Weights of a small transformer language model.
Size: 5 heads of 64, MLP 1280 GELU.
Architecture: LayerNorm before each block, biases on query, key and value.
Training: a variant of Adam for these matrices, 751M tokens, 11460 steps.
Each number is 200 + 40 x the weight over its row's rms, rounded and kept within 0 to 999. Layers, rows and columns count from 0. The size before them is the row's rms in percent of the matrix's.

# up: layer 2 MLP up, 1280x320, rms 0.066, rows 377-429, columns 192-255
# down: layer 2 MLP down (transposed), 1280x320, rms 0.0377, rows 377-428, columns 192-255
up377,099,120,204,188,273,196,174,150,242,256,257,177,222,170,239,250,190,171,202,221,291,225,156,178,265,193,150,268,200,213,203,195,220,176,232,265,209,160,156,164,271,173,110,154,192,234,208,187,204,127,171,279,214,266,275,121,143,139,241,194,133,163,206,168,116
down377,101,222,141,224,178,174,216,213,249,276,218,192,274,203,167,186,180,207,170,201,218,212,271,226,191,204,169,153,152,147,210,212,207,135,205,163,198,132,200,249,153,158,230,176,274,178,186,264,183,268,220,175,226,220,157,183,132,213,182,191,180,195,260,196,262
up378,096,302,285,215,186,210,208,188,185,119,230,231,178,242,204,180,188,164,314,254,174,282,188,260,177,184,129,228,264,152,170,181,233,173,197,213,227,239,246,182,260,202,218,200,188,197,180,246,154,166,156,255,233,138,213,138,200,173,228,101,205,222,231,277,136
down378,107,203,177,194,131,208,261,222,191,155,183,187,215,237,148,243,167,162,192,199,196,258,192,160,144,200,182,163,188,195,212,151,211,147,170,281,156,161,266,227,264,193,245,164,144,188,174,206,195,168,170,184,136,229,94,274,216,250,282,239,255,256,218,199,248
up379,114,118,232,233,234,183,174,174,191,168,163,162,207,210,236,199,218,178,227,181,206,145,182,204,215,176,312,207,264,213,264,242,196,257,157,224,204,170,222,191,220,237,194,202,176,217,124,255,184,188,161,229,229,193,192,239,219,207,279,239,156,217,261,194,145
down379,116,174,122,171,156,211,186,238,218,177,139,180,197,214,196,211,197,186,250,185,142,246,214,170,91,127,239,241,210,221,228,220,224,196,189,220,201,233,235,220,205,213,229,258,225,136,246,182,157,179,201,163,258,164,285,259,179,220,212,218,220,160,267,155,262
up380,083,173,271,188,225,238,175,218,187,300,205,128,159,176,142,171,229,269,207,247,174,209,115,221,209,196,218,199,184,209,273,237,233,215,206,270,105,207,265,147,214,243,268,189,160,263,141,247,147,185,122,171,216,263,240,251,234,188,265,162,186,177,241,198,255
down380,094,165,266,227,235,172,125,196,157,248,183,177,195,187,170,195,242,186,217,246,213,200,178,171,200,176,244,248,216,217,244,270,214,200,234,186,153,158,237,174,190,229,222,192,225,215,148,163,186,125,190,140,216,258,364,212,202,207,239,148,208,131,268,191,257
up381,086,216,204,248,194,213,168,143,176,198,175,220,232,240,208,161,140,247,204,244,211,199,230,216,220,222,178,192,177,218,231,244,167,259,233,199,104,186,233,168,134,202,202,118,164,222,179,228,169,174,303,227,271,165,207,155,235,286,168,201,189,172,240,229,195
down381,104,128,155,141,212,173,222,222,260,190,157,173,192,171,160,335,189,134,202,263,209,143,167,167,161,165,250,194,263,223,196,207,196,186,222,192,236,134,175,215,233,175,156,289,212,173,265,159,202,202,116,160,206,235,244,218,191,151,167,207,246,260,215,272,209
up382,095,173,296,297,258,243,164,160,227,183,169,211,131,171,267,166,172,174,200,257,184,271,237,218,117,171,210,184,152,211,166,269,199,190,159,175,229,198,188,183,252,217,215,228,161,195,244,144,214,165,213,207,162,196,209,143,238,198,286,198,160,271,298,204,132
down382,081,210,201,239,182,213,288,207,157,212,189,222,238,190,231,299,253,197,291,266,170,230,201,192,199,233,168,189,226,248,249,179,141,162,142,138,174,251,140,207,172,198,167,185,126,152,168,160,174,207,236,151,214,239,199,259,170,275,204,194,172,134,240,166,189
up383,093,221,195,258,165,145,233,166,220,141,203,127,233,236,181,142,255,162,140,241,200,174,180,181,192,135,253,190,257,201,215,162,221,228,142,184,141,211,264,191,209,174,200,178,148,147,148,267,172,250,174,180,179,186,204,190,207,202,219,199,204,199,241,300,179
down383,110,137,164,126,179,256,226,181,253,311,219,196,208,128,166,283,157,264,211,168,169,235,154,228,171,183,174,218,159,158,174,193,195,195,215,256,315,182,155,236,148,261,193,158,250,218,193,167,188,177,179,173,214,215,199,239,212,207,251,227,177,180,219,171,229
up384,111,154,204,197,223,149,177,222,252,243,208,257,240,246,206,212,302,216,172,171,234,196,182,128,150,236,300,126,150,246,124,126,265,152,244,194,197,121,246,188,252,219,203,271,199,178,246,214,194,188,136,233,207,224,205,130,187,222,213,197,152,225,192,138,201
down384,098,175,216,175,196,190,145,197,201,145,217,176,262,139,230,151,205,188,146,164,215,265,195,156,175,185,156,149,170,276,151,171,171,178,239,256,180,159,209,262,190,180,218,208,193,216,226,200,181,154,237,203,184,192,139,278,242,207,219,162,311,226,234,177,213
up385,106,113,223,218,212,144,217,216,219,225,159,163,172,233,236,186,306,106,193,236,193,140,165,202,152,129,262,261,183,185,153,204,280,206,254,163,139,202,157,181,158,249,247,269,200,129,189,221,223,167,125,191,250,258,228,196,237,204,239,219,245,233,215,182,197
down385,090,185,153,130,188,181,261,189,219,220,200,207,115,216,251,223,197,183,228,293,105,169,191,150,185,156,216,248,166,222,187,225,215,189,186,169,187,194,222,198,171,186,211,213,203,183,204,193,200,166,235,180,265,181,238,212,144,198,205,287,211,192,152,198,215
up386,103,191,309,218,217,152,213,211,202,179,288,162,216,202,209,200,158,170,255,187,175,227,169,226,215,150,200,205,204,294,225,246,194,191,177,229,159,96,162,184,166,255,170,237,207,225,195,188,190,198,221,202,230,225,216,157,229,198,259,161,270,158,191,150,217
down386,106,204,222,202,254,169,218,213,160,82,243,206,186,155,225,337,232,245,222,153,208,217,242,176,237,176,135,217,200,190,252,223,158,163,223,274,163,216,202,177,170,187,144,305,162,196,236,180,148,188,196,242,238,219,365,161,171,194,228,171,250,225,186,251,173
up387,108,237,269,188,198,230,204,146,200,185,176,207,205,183,143,215,221,281,240,224,229,231,265,234,250,120,220,193,190,268,222,155,174,192,213,212,248,161,206,200,235,215,189,120,223,284,192,189,175,213,131,207,301,183,186,160,252,187,223,136,170,149,183,204,240
down387,088,212,288,185,216,221,252,144,216,192,204,180,210,257,217,222,223,300,248,221,264,233,187,178,277,206,228,187,226,251,143,179,208,182,125,184,245,202,221,201,237,192,195,187,180,205,217,247,266,217,149,229,224,210,138,104,156,142,124,225,131,163,179,167,181
up388,085,188,176,233,206,256,162,157,187,190,227,167,219,210,181,129,154,158,180,220,142,243,251,205,189,190,199,167,112,233,155,175,204,143,239,184,183,149,176,245,212,196,205,269,159,242,118,194,174,172,179,194,232,195,165,165,262,255,161,156,202,231,239,161,231
down388,099,209,169,202,268,124,155,193,251,186,226,217,162,190,217,127,170,167,237,201,161,212,139,135,120,273,202,169,131,173,237,203,187,150,182,262,192,257,153,173,240,152,246,159,118,227,244,245,250,202,197,121,187,185,109,263,197,233,130,189,245,212,184,241,186
up389,098,207,218,200,229,244,142,199,194,271,242,106,193,215,138,199,247,154,175,190,238,249,201,158,207,197,227,261,177,232,192,221,182,237,190,165,159,158,237,232,218,193,294,190,189,218,215,223,225,210,174,256,169,240,139,150,219,225,229,170,219,165,213,165,154
down389,087,139,201,169,217,209,180,239,149,160,175,194,196,166,230,188,185,203,234,230,189,188,227,229,265,255,191,98,229,182,213,218,246,191,201,264,206,174,195,119,229,204,232,173,152,252,143,233,174,210,183,199,273,151,182,194,166,214,167,209,258,245,241,211,230
up390,086,125,140,292,190,238,154,224,125,151,257,195,198,233,200,188,219,192,204,225,214,232,199,196,197,189,205,248,186,249,220,173,189,196,254,215,250,190,267,114,187,173,243,216,182,160,221,242,162,222,192,177,250,81,188,275,221,189,231,132,254,109,272,178,251
down390,081,230,225,127,213,193,192,204,182,193,163,226,207,195,201,237,223,147,205,211,154,236,153,163,180,237,266,223,228,234,191,209,175,209,154,144,199,262,213,209,239,199,198,195,255,240,167,190,151,151,212,188,191,219,304,159,205,197,204,241,231,257,164,184,152
up391,103,186,222,153,204,107,118,204,234,173,141,176,152,284,263,187,230,189,148,212,242,286,191,161,180,241,184,212,262,244,219,231,255,168,227,246,224,150,204,188,217,130,151,159,144,178,197,237,183,66,200,205,185,232,314,127,163,179,203,237,225,217,254,196,182
down391,100,171,238,234,167,240,248,231,182,251,246,189,180,173,262,240,198,265,141,172,205,142,171,212,195,114,262,196,134,163,176,251,187,261,235,246,222,176,220,194,184,181,296,205,209,239,153,128,221,205,148,186,220,206,132,222,253,184,188,138,128,210,138,144,240
up392,086,253,157,317,235,178,200,127,124,241,209,180,208,235,54,138,228,234,298,239,300,284,215,171,251,156,128,232,132,213,215,230,217,203,201,208,147,172,227,185,198,192,254,187,169,128,147,165,130,178,186,116,217,156,194,304,200,181,206,152,214,170,188,142,233
down392,089,75,222,103,209,191,231,243,199,196,127,274,166,185,321,217,239,223,227,195,131,158,124,215,164,233,257,176,248,201,126,246,172,158,231,168,199,217,176,190,200,164,160,152,177,227,244,178,246,241,200,214,160,188,260,80,202,155,201,252,181,242,197,227,170
up393,096,302,325,192,209,248,224,178,160,215,212,222,198,225,156,210,140,168,216,178,192,185,164,123,229,219,237,237,201,207,170,224,229,146,272,175,211,216,173,209,159,279,134,175,173,273,227,231,143,222,189,205,223,169,229,193,171,250,269,249,204,236,232,237,219
down393,092,123,181,199,202,138,236,296,165,156,152,209,228,228,192,232,222,172,226,234,234,184,211,165,161,236,88,183,183,234,217,207,183,181,194,219,233,245,200,184,216,214,235,224,199,157,213,165,189,162,180,176,219,207,206,197,158,200,187,156,208,222,204,233,242
up394,094,217,212,221,284,105,157,215,285,238,180,159,197,127,175,201,201,161,210,205,147,202,239,181,206,94,198,185,195,232,194,153,223,189,192,242,168,193,198,252,148,248,187,144,233,207,233,162,141,257,184,181,187,237,171,230,193,263,214,160,250,200,281,212,220
down394,095,191,166,244,165,234,212,224,78,209,234,259,197,213,178,228,258,265,171,296,244,194,167,228,174,296,162,184,267,140,160,219,183,171,188,203,190,254,199,175,223,224,216,215,124,203,171,228,208,117,161,198,230,218,261,212,212,168,155,267,176,255,179,215,186
up395,096,169,212,194,255,199,187,182,179,240,178,198,180,207,166,176,259,201,227,193,273,170,277,196,239,209,286,215,209,238,222,230,139,244,179,262,212,168,193,144,216,196,131,265,201,268,158,173,208,242,227,243,204,260,196,184,291,132,198,256,231,252,162,147,206
down395,085,223,159,224,215,231,274,220,210,195,203,200,202,195,212,168,237,180,232,251,200,206,219,167,193,149,244,218,242,239,232,271,179,147,205,270,215,260,178,199,140,179,177,190,160,235,197,312,187,152,183,220,228,218,218,231,180,147,133,219,175,244,245,177,208
up396,108,187,207,238,203,193,212,110,202,158,202,223,189,274,225,132,179,225,130,250,204,169,183,246,213,190,218,172,206,227,205,184,169,271,194,218,205,125,193,222,209,182,131,215,188,223,232,129,166,97,100,269,220,175,250,166,156,205,267,180,233,184,246,221,181
down396,093,259,195,190,241,191,171,238,264,224,196,248,157,249,216,276,208,184,234,196,157,172,258,180,243,275,185,128,150,201,235,198,194,232,180,178,202,237,195,185,186,198,182,168,216,160,165,203,177,139,248,163,199,153,251,174,181,231,132,203,163,252,171,207,203
up397,078,189,209,230,161,270,254,166,186,281,156,245,187,192,205,203,223,145,212,209,252,141,241,186,165,235,218,172,185,233,246,159,229,149,185,245,197,198,189,170,117,168,247,224,133,144,157,204,205,231,209,196,150,175,170,249,225,217,180,195,187,185,249,118,219
down397,085,206,188,218,186,203,143,202,245,167,221,142,281,223,239,140,206,174,195,121,198,261,110,226,185,247,237,219,212,229,170,158,202,225,170,148,219,134,207,242,273,231,203,155,248,270,250,290,245,199,162,183,234,168,289,121,211,114,266,228,210,214,214,244,235
up398,087,165,294,210,160,231,192,196,206,310,241,194,289,232,143,223,168,246,223,200,162,222,153,169,183,233,263,178,215,287,242,109,193,274,197,202,155,170,166,215,271,165,225,239,238,189,189,215,153,256,196,147,179,259,123,229,267,234,226,199,260,200,301,185,289
down398,095,201,121,132,195,200,148,123,216,126,140,208,156,196,241,191,250,175,233,213,237,251,199,209,207,174,163,289,237,197,219,234,167,136,204,182,219,245,222,180,141,229,182,171,150,194,181,146,198,142,220,201,291,214,329,197,188,138,248,172,155,236,115,249,195
up399,101,175,211,210,188,176,151,223,197,209,180,115,168,196,127,212,212,215,217,179,172,201,188,145,153,229,259,179,215,159,205,177,216,202,132,136,220,190,223,205,253,257,221,207,239,221,193,228,172,194,192,257,283,245,224,193,241,223,227,169,219,238,310,219,200
down399,109,265,230,175,246,195,195,271,204,175,273,249,275,151,221,208,226,236,133,277,174,150,205,225,248,120,237,170,279,188,128,240,161,215,244,191,234,200,196,257,225,129,241,208,166,214,166,188,215,152,244,147,100,193,124,197,218,242,231,210,216,159,162,199,256
up400,103,229,269,229,224,207,160,179,176,192,212,99,189,198,189,218,221,124,201,179,227,266,264,185,191,162,290,254,205,248,196,215,209,206,202,228,178,186,165,106,151,162,210,250,196,226,178,177,134,191,214,196,250,262,239,134,195,140,270,225,257,130,230,207,211
down400,104,210,210,259,203,189,164,188,180,182,116,212,189,223,190,177,176,195,139,240,172,204,236,154,155,205,251,223,218,234,159,251,171,228,200,207,222,211,280,176,186,187,228,187,212,184,146,206,204,222,183,202,214,195,349,191,236,163,216,195,196,136,215,249,177
up401,111,262,244,184,193,288,168,187,206,169,183,184,142,183,266,128,169,150,185,198,155,157,165,131,174,113,217,213,208,206,156,198,210,173,236,270,244,97,156,125,234,204,141,228,213,269,211,145,142,197,186,180,186,206,194,192,140,211,157,171,209,162,216,172,207
down401,096,249,298,209,212,262,100,133,187,175,139,217,111,193,136,216,216,170,161,214,209,190,219,209,207,192,222,162,252,223,198,196,127,222,223,223,174,244,222,163,239,177,135,225,202,176,168,168,159,232,177,173,232,208,197,252,159,204,130,192,216,175,258,200,259
up402,085,181,139,150,203,206,198,190,207,192,187,228,209,235,206,258,198,127,234,358,268,183,153,186,217,197,251,190,159,217,163,186,207,214,197,285,175,176,177,217,180,157,221,269,211,164,230,159,170,192,106,200,289,257,221,211,118,126,148,155,166,169,258,154,214
down402,075,246,166,237,180,202,189,229,170,153,179,142,175,181,213,227,284,244,191,199,248,255,191,188,157,221,263,151,223,112,182,191,258,217,242,174,158,234,201,265,198,222,154,214,178,132,140,241,195,162,220,202,167,161,209,184,171,152,249,269,179,214,177,123,204
up403,119,174,228,235,207,206,143,219,274,219,228,123,207,230,197,186,223,183,259,254,196,154,125,194,198,129,193,223,203,262,179,115,222,226,126,148,208,163,206,142,208,178,221,228,178,229,183,217,185,155,156,202,201,136,238,173,187,224,234,183,282,189,288,202,219
down403,123,214,241,235,181,207,146,161,162,146,229,193,109,209,175,201,212,237,254,203,215,111,212,182,232,172,148,214,171,236,222,116,181,214,161,172,182,182,215,155,233,200,176,257,263,254,269,212,218,128,238,245,187,195,290,191,169,192,162,120,170,242,200,155,193
up404,106,257,178,207,176,199,191,167,246,207,236,193,175,231,227,219,199,251,203,184,216,194,217,169,238,179,252,197,213,267,117,196,146,121,259,171,158,199,245,153,224,189,231,219,213,277,189,188,180,207,164,201,243,160,211,213,241,215,229,208,236,155,173,116,200
down404,113,170,200,283,136,249,275,192,206,266,178,190,217,267,213,180,259,195,167,170,196,187,229,247,221,192,213,252,127,178,200,259,152,102,229,169,133,217,240,200,210,228,207,203,163,184,182,290,187,187,114,168,231,249,70,204,176,249,215,213,189,204,164,205,233
up405,110,200,232,143,239,211,213,182,195,260,165,224,131,223,126,207,300,212,215,255,222,240,242,182,235,212,222,201,199,148,255,149,184,157,161,201,128,208,267,187,185,191,143,213,211,143,225,167,147,219,132,181,232,187,174,240,221,205,251,161,168,231,230,199,197
down405,088,203,188,237,209,184,100,146,161,220,143,164,241,216,227,191,143,218,147,242,221,208,236,182,199,198,227,243,117,187,170,259,165,265,230,167,145,117,179,118,271,198,151,162,234,256,163,200,225,260,210,141,212,272,188,145,199,203,176,175,256,155,200,173,248
up406,090,212,164,192,167,183,137,231,240,216,158,175,197,244,188,214,235,197,217,224,214,238,217,261,165,198,220,154,246,167,258,228,199,205,195,216,208,192,219,257,175,161,183,189,176,224,199,210,207,257,193,198,269,197,221,166,229,245,148,252,220,174,241,161,152
down406,093,151,227,208,215,234,190,242,190,226,210,180,173,124,198,139,137,140,205,214,272,204,160,178,209,166,214,228,158,222,150,206,174,151,206,235,187,153,219,187,244,262,208,214,211,192,231,240,187,126,183,234,164,224,191,169,227,194,186,171,189,228,176,230,205
up407,096,231,226,151,216,125,178,167,207,159,279,192,236,208,174,166,132,181,154,180,169,211,145,143,263,222,290,204,242,161,133,262,195,213,192,211,237,157,191,179,160,175,150,274,211,342,164,244,158,253,174,213,170,214,196,167,262,172,207,178,227,186,230,128,174
down407,099,155,146,286,167,180,230,204,254,215,159,231,255,240,260,167,193,211,222,205,204,224,223,186,156,240,199,238,171,240,302,144,264,111,218,230,162,253,180,146,190,165,262,193,166,229,237,176,156,185,181,191,199,162,221,236,108,177,153,190,148,192,193,274,193
up408,093,183,242,248,145,167,222,215,221,168,236,154,182,279,134,184,190,182,191,194,278,219,216,187,259,202,254,186,187,147,187,201,186,258,284,243,126,142,153,226,198,181,253,114,245,210,157,183,167,247,199,189,159,183,204,168,179,296,214,206,247,207,175,205,288
down408,076,216,237,199,204,277,210,275,209,194,163,166,158,147,175,201,187,221,219,182,152,207,106,193,191,177,92,198,236,198,198,280,212,241,158,225,235,216,245,172,229,211,185,260,252,201,234,238,277,130,218,206,220,200,263,216,207,217,254,281,211,244,244,191,204
up409,093,175,261,212,241,182,217,190,249,164,150,186,189,207,215,152,232,204,205,154,157,246,171,202,229,243,224,161,165,142,267,194,140,232,188,226,233,192,168,240,183,264,168,144,106,172,144,184,232,227,144,244,193,200,159,245,174,192,239,220,175,194,230,206,142
down409,093,206,110,198,218,174,201,257,214,202,200,236,187,142,208,157,198,217,240,203,214,234,233,221,149,208,164,141,235,169,141,154,259,208,230,173,155,165,218,127,254,135,229,193,227,236,210,296,160,195,246,158,208,239,145,184,211,245,222,190,175,197,212,162,223
up410,100,195,250,208,145,181,210,184,188,271,236,133,137,271,116,168,189,242,263,170,177,194,211,179,257,148,214,203,238,213,253,186,133,248,162,177,142,186,263,176,216,152,233,196,174,259,182,177,198,186,200,262,232,173,202,175,202,111,222,140,201,147,254,202,255
down410,093,156,118,237,184,259,187,196,256,203,258,217,235,201,143,183,265,175,208,223,207,192,195,257,224,227,207,170,172,215,240,134,196,238,206,198,217,165,167,203,239,143,169,219,190,190,222,198,265,208,286,257,198,198,239,240,217,160,232,133,193,207,156,118,137
up411,110,209,244,172,143,204,147,265,172,243,209,193,237,226,195,154,187,147,217,229,199,221,204,159,252,260,243,230,264,294,221,168,179,211,151,134,232,216,182,179,282,274,202,228,229,202,143,200,152,187,228,175,225,207,213,169,225,181,178,204,256,76,248,240,208
down411,111,88,247,244,219,150,120,256,196,218,215,166,166,202,161,232,187,225,151,206,216,140,196,259,201,170,197,270,182,204,215,226,135,203,154,226,164,159,196,218,171,165,176,212,210,170,166,107,269,213,303,174,216,226,181,173,214,209,222,248,146,184,219,136,302
up412,101,231,228,165,202,178,133,175,223,216,197,197,222,265,174,186,171,254,146,224,181,126,117,205,192,196,203,271,197,256,201,208,178,186,160,101,104,198,247,192,274,116,230,145,184,197,158,265,192,195,101,154,237,168,189,208,163,165,197,208,180,189,176,266,199
down412,110,189,187,239,209,235,171,206,323,155,202,204,177,223,212,204,201,165,191,191,211,198,230,163,167,153,207,125,214,175,251,175,220,179,257,181,265,194,217,214,193,218,225,151,255,204,249,184,207,153,274,227,149,199,159,217,286,254,236,256,215,253,202,155,240
up413,103,211,168,228,201,224,178,138,182,189,151,204,243,257,213,172,155,220,202,158,237,197,304,198,227,194,232,239,174,255,188,244,175,266,160,163,258,200,223,191,188,252,153,239,193,209,143,224,127,184,148,179,268,239,231,240,144,205,228,255,233,128,248,213,168
down413,094,204,243,224,195,147,195,199,196,223,130,187,278,263,177,258,160,181,194,259,248,219,154,202,82,236,176,192,210,209,194,236,247,159,207,244,250,219,236,198,232,272,220,160,212,242,251,186,159,279,183,196,154,215,215,154,203,160,199,214,169,182,235,229,212
up414,105,155,180,243,211,228,194,208,250,188,235,170,108,184,213,155,199,145,248,185,196,212,119,169,198,206,231,159,264,247,185,189,228,192,296,243,188,213,190,137,155,212,182,267,226,190,186,229,159,161,220,178,182,230,197,180,162,254,229,230,213,171,229,212,227
down414,107,170,209,183,231,176,202,165,133,311,130,179,247,182,186,144,245,229,189,235,216,202,197,274,170,216,235,271,223,175,173,217,265,218,122,165,159,178,162,242,215,99,231,178,228,195,195,227,138,211,136,120,183,207,209,274,283,151,196,184,229,158,185,205,236
up415,105,166,226,225,251,208,232,179,196,164,245,122,187,137,237,172,168,204,250,248,179,238,213,166,207,169,254,326,266,196,194,279,240,193,246,121,160,217,234,202,312,190,182,256,161,261,198,170,212,218,180,183,229,206,187,149,206,169,242,166,208,243,244,194,243
down415,110,176,245,249,225,213,210,186,241,200,136,241,220,209,206,211,228,232,200,240,173,262,237,197,221,312,143,212,177,198,183,179,218,180,135,238,214,189,208,123,227,239,190,144,204,232,226,217,187,165,171,250,168,160,385,201,175,171,212,159,166,258,200,182,168
up416,085,262,215,208,237,282,201,197,261,192,252,223,203,173,226,147,192,261,264,176,209,220,237,232,179,209,310,250,210,177,184,230,214,177,166,187,271,186,249,217,220,119,175,201,183,230,159,171,220,128,243,225,216,227,269,159,180,158,244,194,192,162,198,193,147
down416,097,223,141,157,230,138,188,221,127,178,221,186,193,210,227,227,174,194,142,221,186,159,209,145,213,180,141,167,176,247,250,163,234,195,264,206,165,192,121,184,221,221,260,197,213,158,237,245,183,202,172,239,228,165,92,211,198,239,147,162,211,224,218,192,257
up417,102,190,178,207,169,150,184,206,149,249,118,234,218,252,191,180,210,234,260,274,272,206,195,228,200,189,231,210,191,155,244,207,226,193,113,193,128,250,210,168,228,101,202,169,191,184,267,125,182,247,242,155,290,196,263,245,269,164,226,140,198,228,255,232,190
down417,100,232,243,244,213,210,252,167,152,181,218,209,224,138,182,157,168,193,230,197,155,182,189,180,220,159,157,243,229,205,165,184,188,218,262,218,235,192,148,188,153,193,202,202,258,262,195,198,213,169,259,159,141,246,154,163,200,239,186,175,206,140,209,232,167
up418,100,230,189,155,237,204,162,186,197,194,203,106,210,186,187,178,148,240,253,205,256,248,252,159,221,145,238,259,196,206,201,212,96,206,235,163,128,136,213,164,284,224,132,185,230,236,178,152,158,233,208,167,232,220,222,146,236,175,202,190,259,168,278,230,182
down418,095,210,214,153,168,245,218,153,273,165,224,186,195,210,244,259,230,209,303,193,240,167,244,150,179,177,157,256,252,245,218,145,208,122,201,195,134,195,243,200,245,283,221,219,252,277,218,216,181,255,192,204,202,252,288,164,246,275,224,208,211,175,260,196,265
up419,084,173,169,238,237,172,184,159,180,186,158,152,179,182,142,188,226,135,151,218,250,196,252,216,225,146,153,170,177,238,180,193,213,229,152,187,154,203,219,219,234,174,140,252,333,212,182,169,148,175,218,198,276,190,176,236,159,246,231,221,252,225,206,160,154
down419,077,175,180,159,192,252,208,200,209,167,219,199,242,230,229,170,171,260,201,231,170,177,197,264,165,199,146,221,197,149,283,200,168,242,222,233,135,190,247,252,205,161,256,189,87,172,168,215,193,194,205,214,161,241,284,160,192,149,227,128,277,251,140,256,218
up420,092,157,260,198,144,206,251,213,205,215,193,206,230,252,243,187,161,153,285,243,190,192,213,230,246,227,270,204,209,228,231,287,181,189,232,190,187,152,165,165,182,183,231,226,154,250,196,146,178,255,141,229,243,232,207,197,254,174,355,196,214,188,224,246,154
down420,091,197,212,206,186,145,241,192,222,207,198,179,158,235,175,229,194,197,204,251,203,225,195,254,224,137,243,188,259,208,276,229,173,205,184,210,166,198,190,194,213,219,201,186,161,224,165,153,158,176,195,231,254,211,413,207,214,212,253,134,203,195,270,260,235
up421,107,215,183,236,192,247,161,174,207,211,197,136,248,273,131,211,140,153,191,182,255,182,266,232,212,181,232,174,169,151,197,183,200,260,113,188,156,168,218,278,239,138,260,180,144,245,197,206,95,256,171,162,221,209,147,253,272,227,209,191,235,175,203,191,250
down421,103,186,180,162,219,213,242,194,141,240,182,206,275,200,187,250,177,228,131,203,171,179,190,144,212,204,166,241,266,222,257,150,198,143,242,120,235,274,114,95,234,139,194,232,241,211,156,186,172,187,237,233,193,319,215,162,204,158,177,246,168,187,199,204,209
up422,085,177,225,230,228,198,165,187,210,239,245,111,155,183,127,152,150,196,231,282,187,201,112,242,77,204,248,244,116,133,173,210,217,163,224,188,184,174,242,179,242,167,183,205,272,198,195,136,146,168,177,150,242,235,227,206,162,161,259,166,188,180,307,253,222
down422,101,191,238,264,215,230,154,173,199,292,229,167,165,197,224,194,241,176,247,253,244,200,181,192,192,156,258,218,150,181,203,231,165,179,226,211,169,153,226,147,230,198,177,179,205,221,167,165,147,153,163,158,258,212,354,215,201,189,260,167,213,151,277,205,253
up423,094,293,151,192,230,196,168,272,173,226,219,190,119,177,159,196,117,252,222,216,189,190,232,112,273,208,218,205,247,175,203,166,131,222,157,221,111,236,152,214,245,161,203,207,242,218,248,220,131,192,173,164,143,161,226,183,201,144,204,268,189,203,191,195,221
down423,073,189,212,251,153,212,144,254,186,252,194,164,232,183,203,231,204,172,222,206,233,159,144,200,144,239,181,215,143,211,165,249,209,142,252,185,197,187,209,161,173,234,143,142,188,208,176,151,204,199,179,114,216,216,188,231,130,138,234,176,198,187,247,197,209
up424,109,248,221,270,243,188,162,192,172,185,249,212,260,222,265,239,228,173,107,136,240,187,179,200,194,134,227,250,197,281,189,166,243,170,216,274,210,184,205,249,256,129,110,178,205,217,205,185,184,189,176,204,186,196,205,207,162,241,158,251,215,212,186,197,165
down424,100,207,124,214,210,238,192,195,211,186,204,171,243,252,171,273,205,239,217,144,151,221,202,154,154,205,238,191,231,204,308,172,120,147,211,261,210,173,167,200,239,225,246,235,158,245,233,218,248,211,205,176,184,167,123,254,206,207,200,254,203,154,170,79,159
up425,092,275,217,281,138,188,233,179,271,165,157,168,207,190,216,146,211,181,231,228,197,272,174,183,222,217,260,202,257,258,186,178,200,299,124,112,160,238,214,205,239,210,177,199,182,187,117,189,157,258,108,139,160,191,197,280,151,212,272,135,250,228,235,182,164
down425,104,182,135,193,232,243,257,250,112,198,205,218,158,129,219,253,148,286,204,144,140,131,179,215,121,239,119,178,135,157,256,210,197,231,180,208,269,179,205,223,166,174,222,237,232,218,248,201,181,157,243,333,245,202,204,157,254,177,174,234,185,171,240,210,207
up426,116,207,184,251,169,173,168,178,176,189,221,187,192,233,209,198,226,300,223,200,316,167,165,220,275,167,197,212,219,234,173,239,272,181,201,257,180,156,217,226,256,224,173,195,243,223,161,253,207,236,194,148,221,263,223,45,118,181,230,173,190,147,165,169,211
down426,120,225,267,250,190,184,141,241,175,185,169,201,248,156,149,290,174,167,161,241,176,230,202,236,122,210,176,245,183,158,187,251,232,169,167,184,191,174,222,242,247,262,229,222,189,239,215,207,189,234,196,186,252,207,273,185,149,144,248,160,180,235,130,221,238
up427,090,234,190,245,203,279,176,187,265,164,189,207,261,179,179,144,189,179,194,233,150,148,213,143,223,196,232,222,193,171,132,173,245,248,209,221,137,223,196,171,213,254,231,226,293,171,201,158,159,175,198,179,215,235,270,212,215,201,183,191,214,171,246,212,242
down427,104,214,205,166,203,130,231,185,183,214,244,185,148,261,203,280,158,232,190,224,226,262,221,280,171,224,111,144,173,183,223,240,145,150,139,146,169,113,190,243,190,143,216,194,207,212,184,226,197,259,212,156,212,178,101,209,204,154,211,206,130,219,76,228,181
up428,086,241,248,158,261,233,202,143,162,262,151,208,152,173,260,201,222,192,153,262,181,215,208,173,135,192,221,224,204,261,227,250,244,208,190,219,181,208,199,188,253,214,183,209,156,187,185,237,170,205,171,205,185,198,161,233,221,267,220,246,212,247,164,209,195
down428,089,169,211,148,131,206,218,209,176,203,159,156,245,176,174,210,191,214,266,226,257,205,242,140,182,270,205,152,169,196,165,122,202,189,263,228,197,88,170,208,219,173,256,156,203,212,211,156,233,277,180,173,226,190,206,173,197,220,208,148,206,176,187,119,188
up429,112,136,279,212,212,178,222,78,207,225,237,126,214,159,218,203,163,197,258,160,191,217,236,196,241,129,213,187,169,240,222,216,159,192,169,215,174,193,221,91,177,133,205,211,183,236,139,161,113,229,243,237,232,136,232,195,221,143,274,175,194,177,254,237,246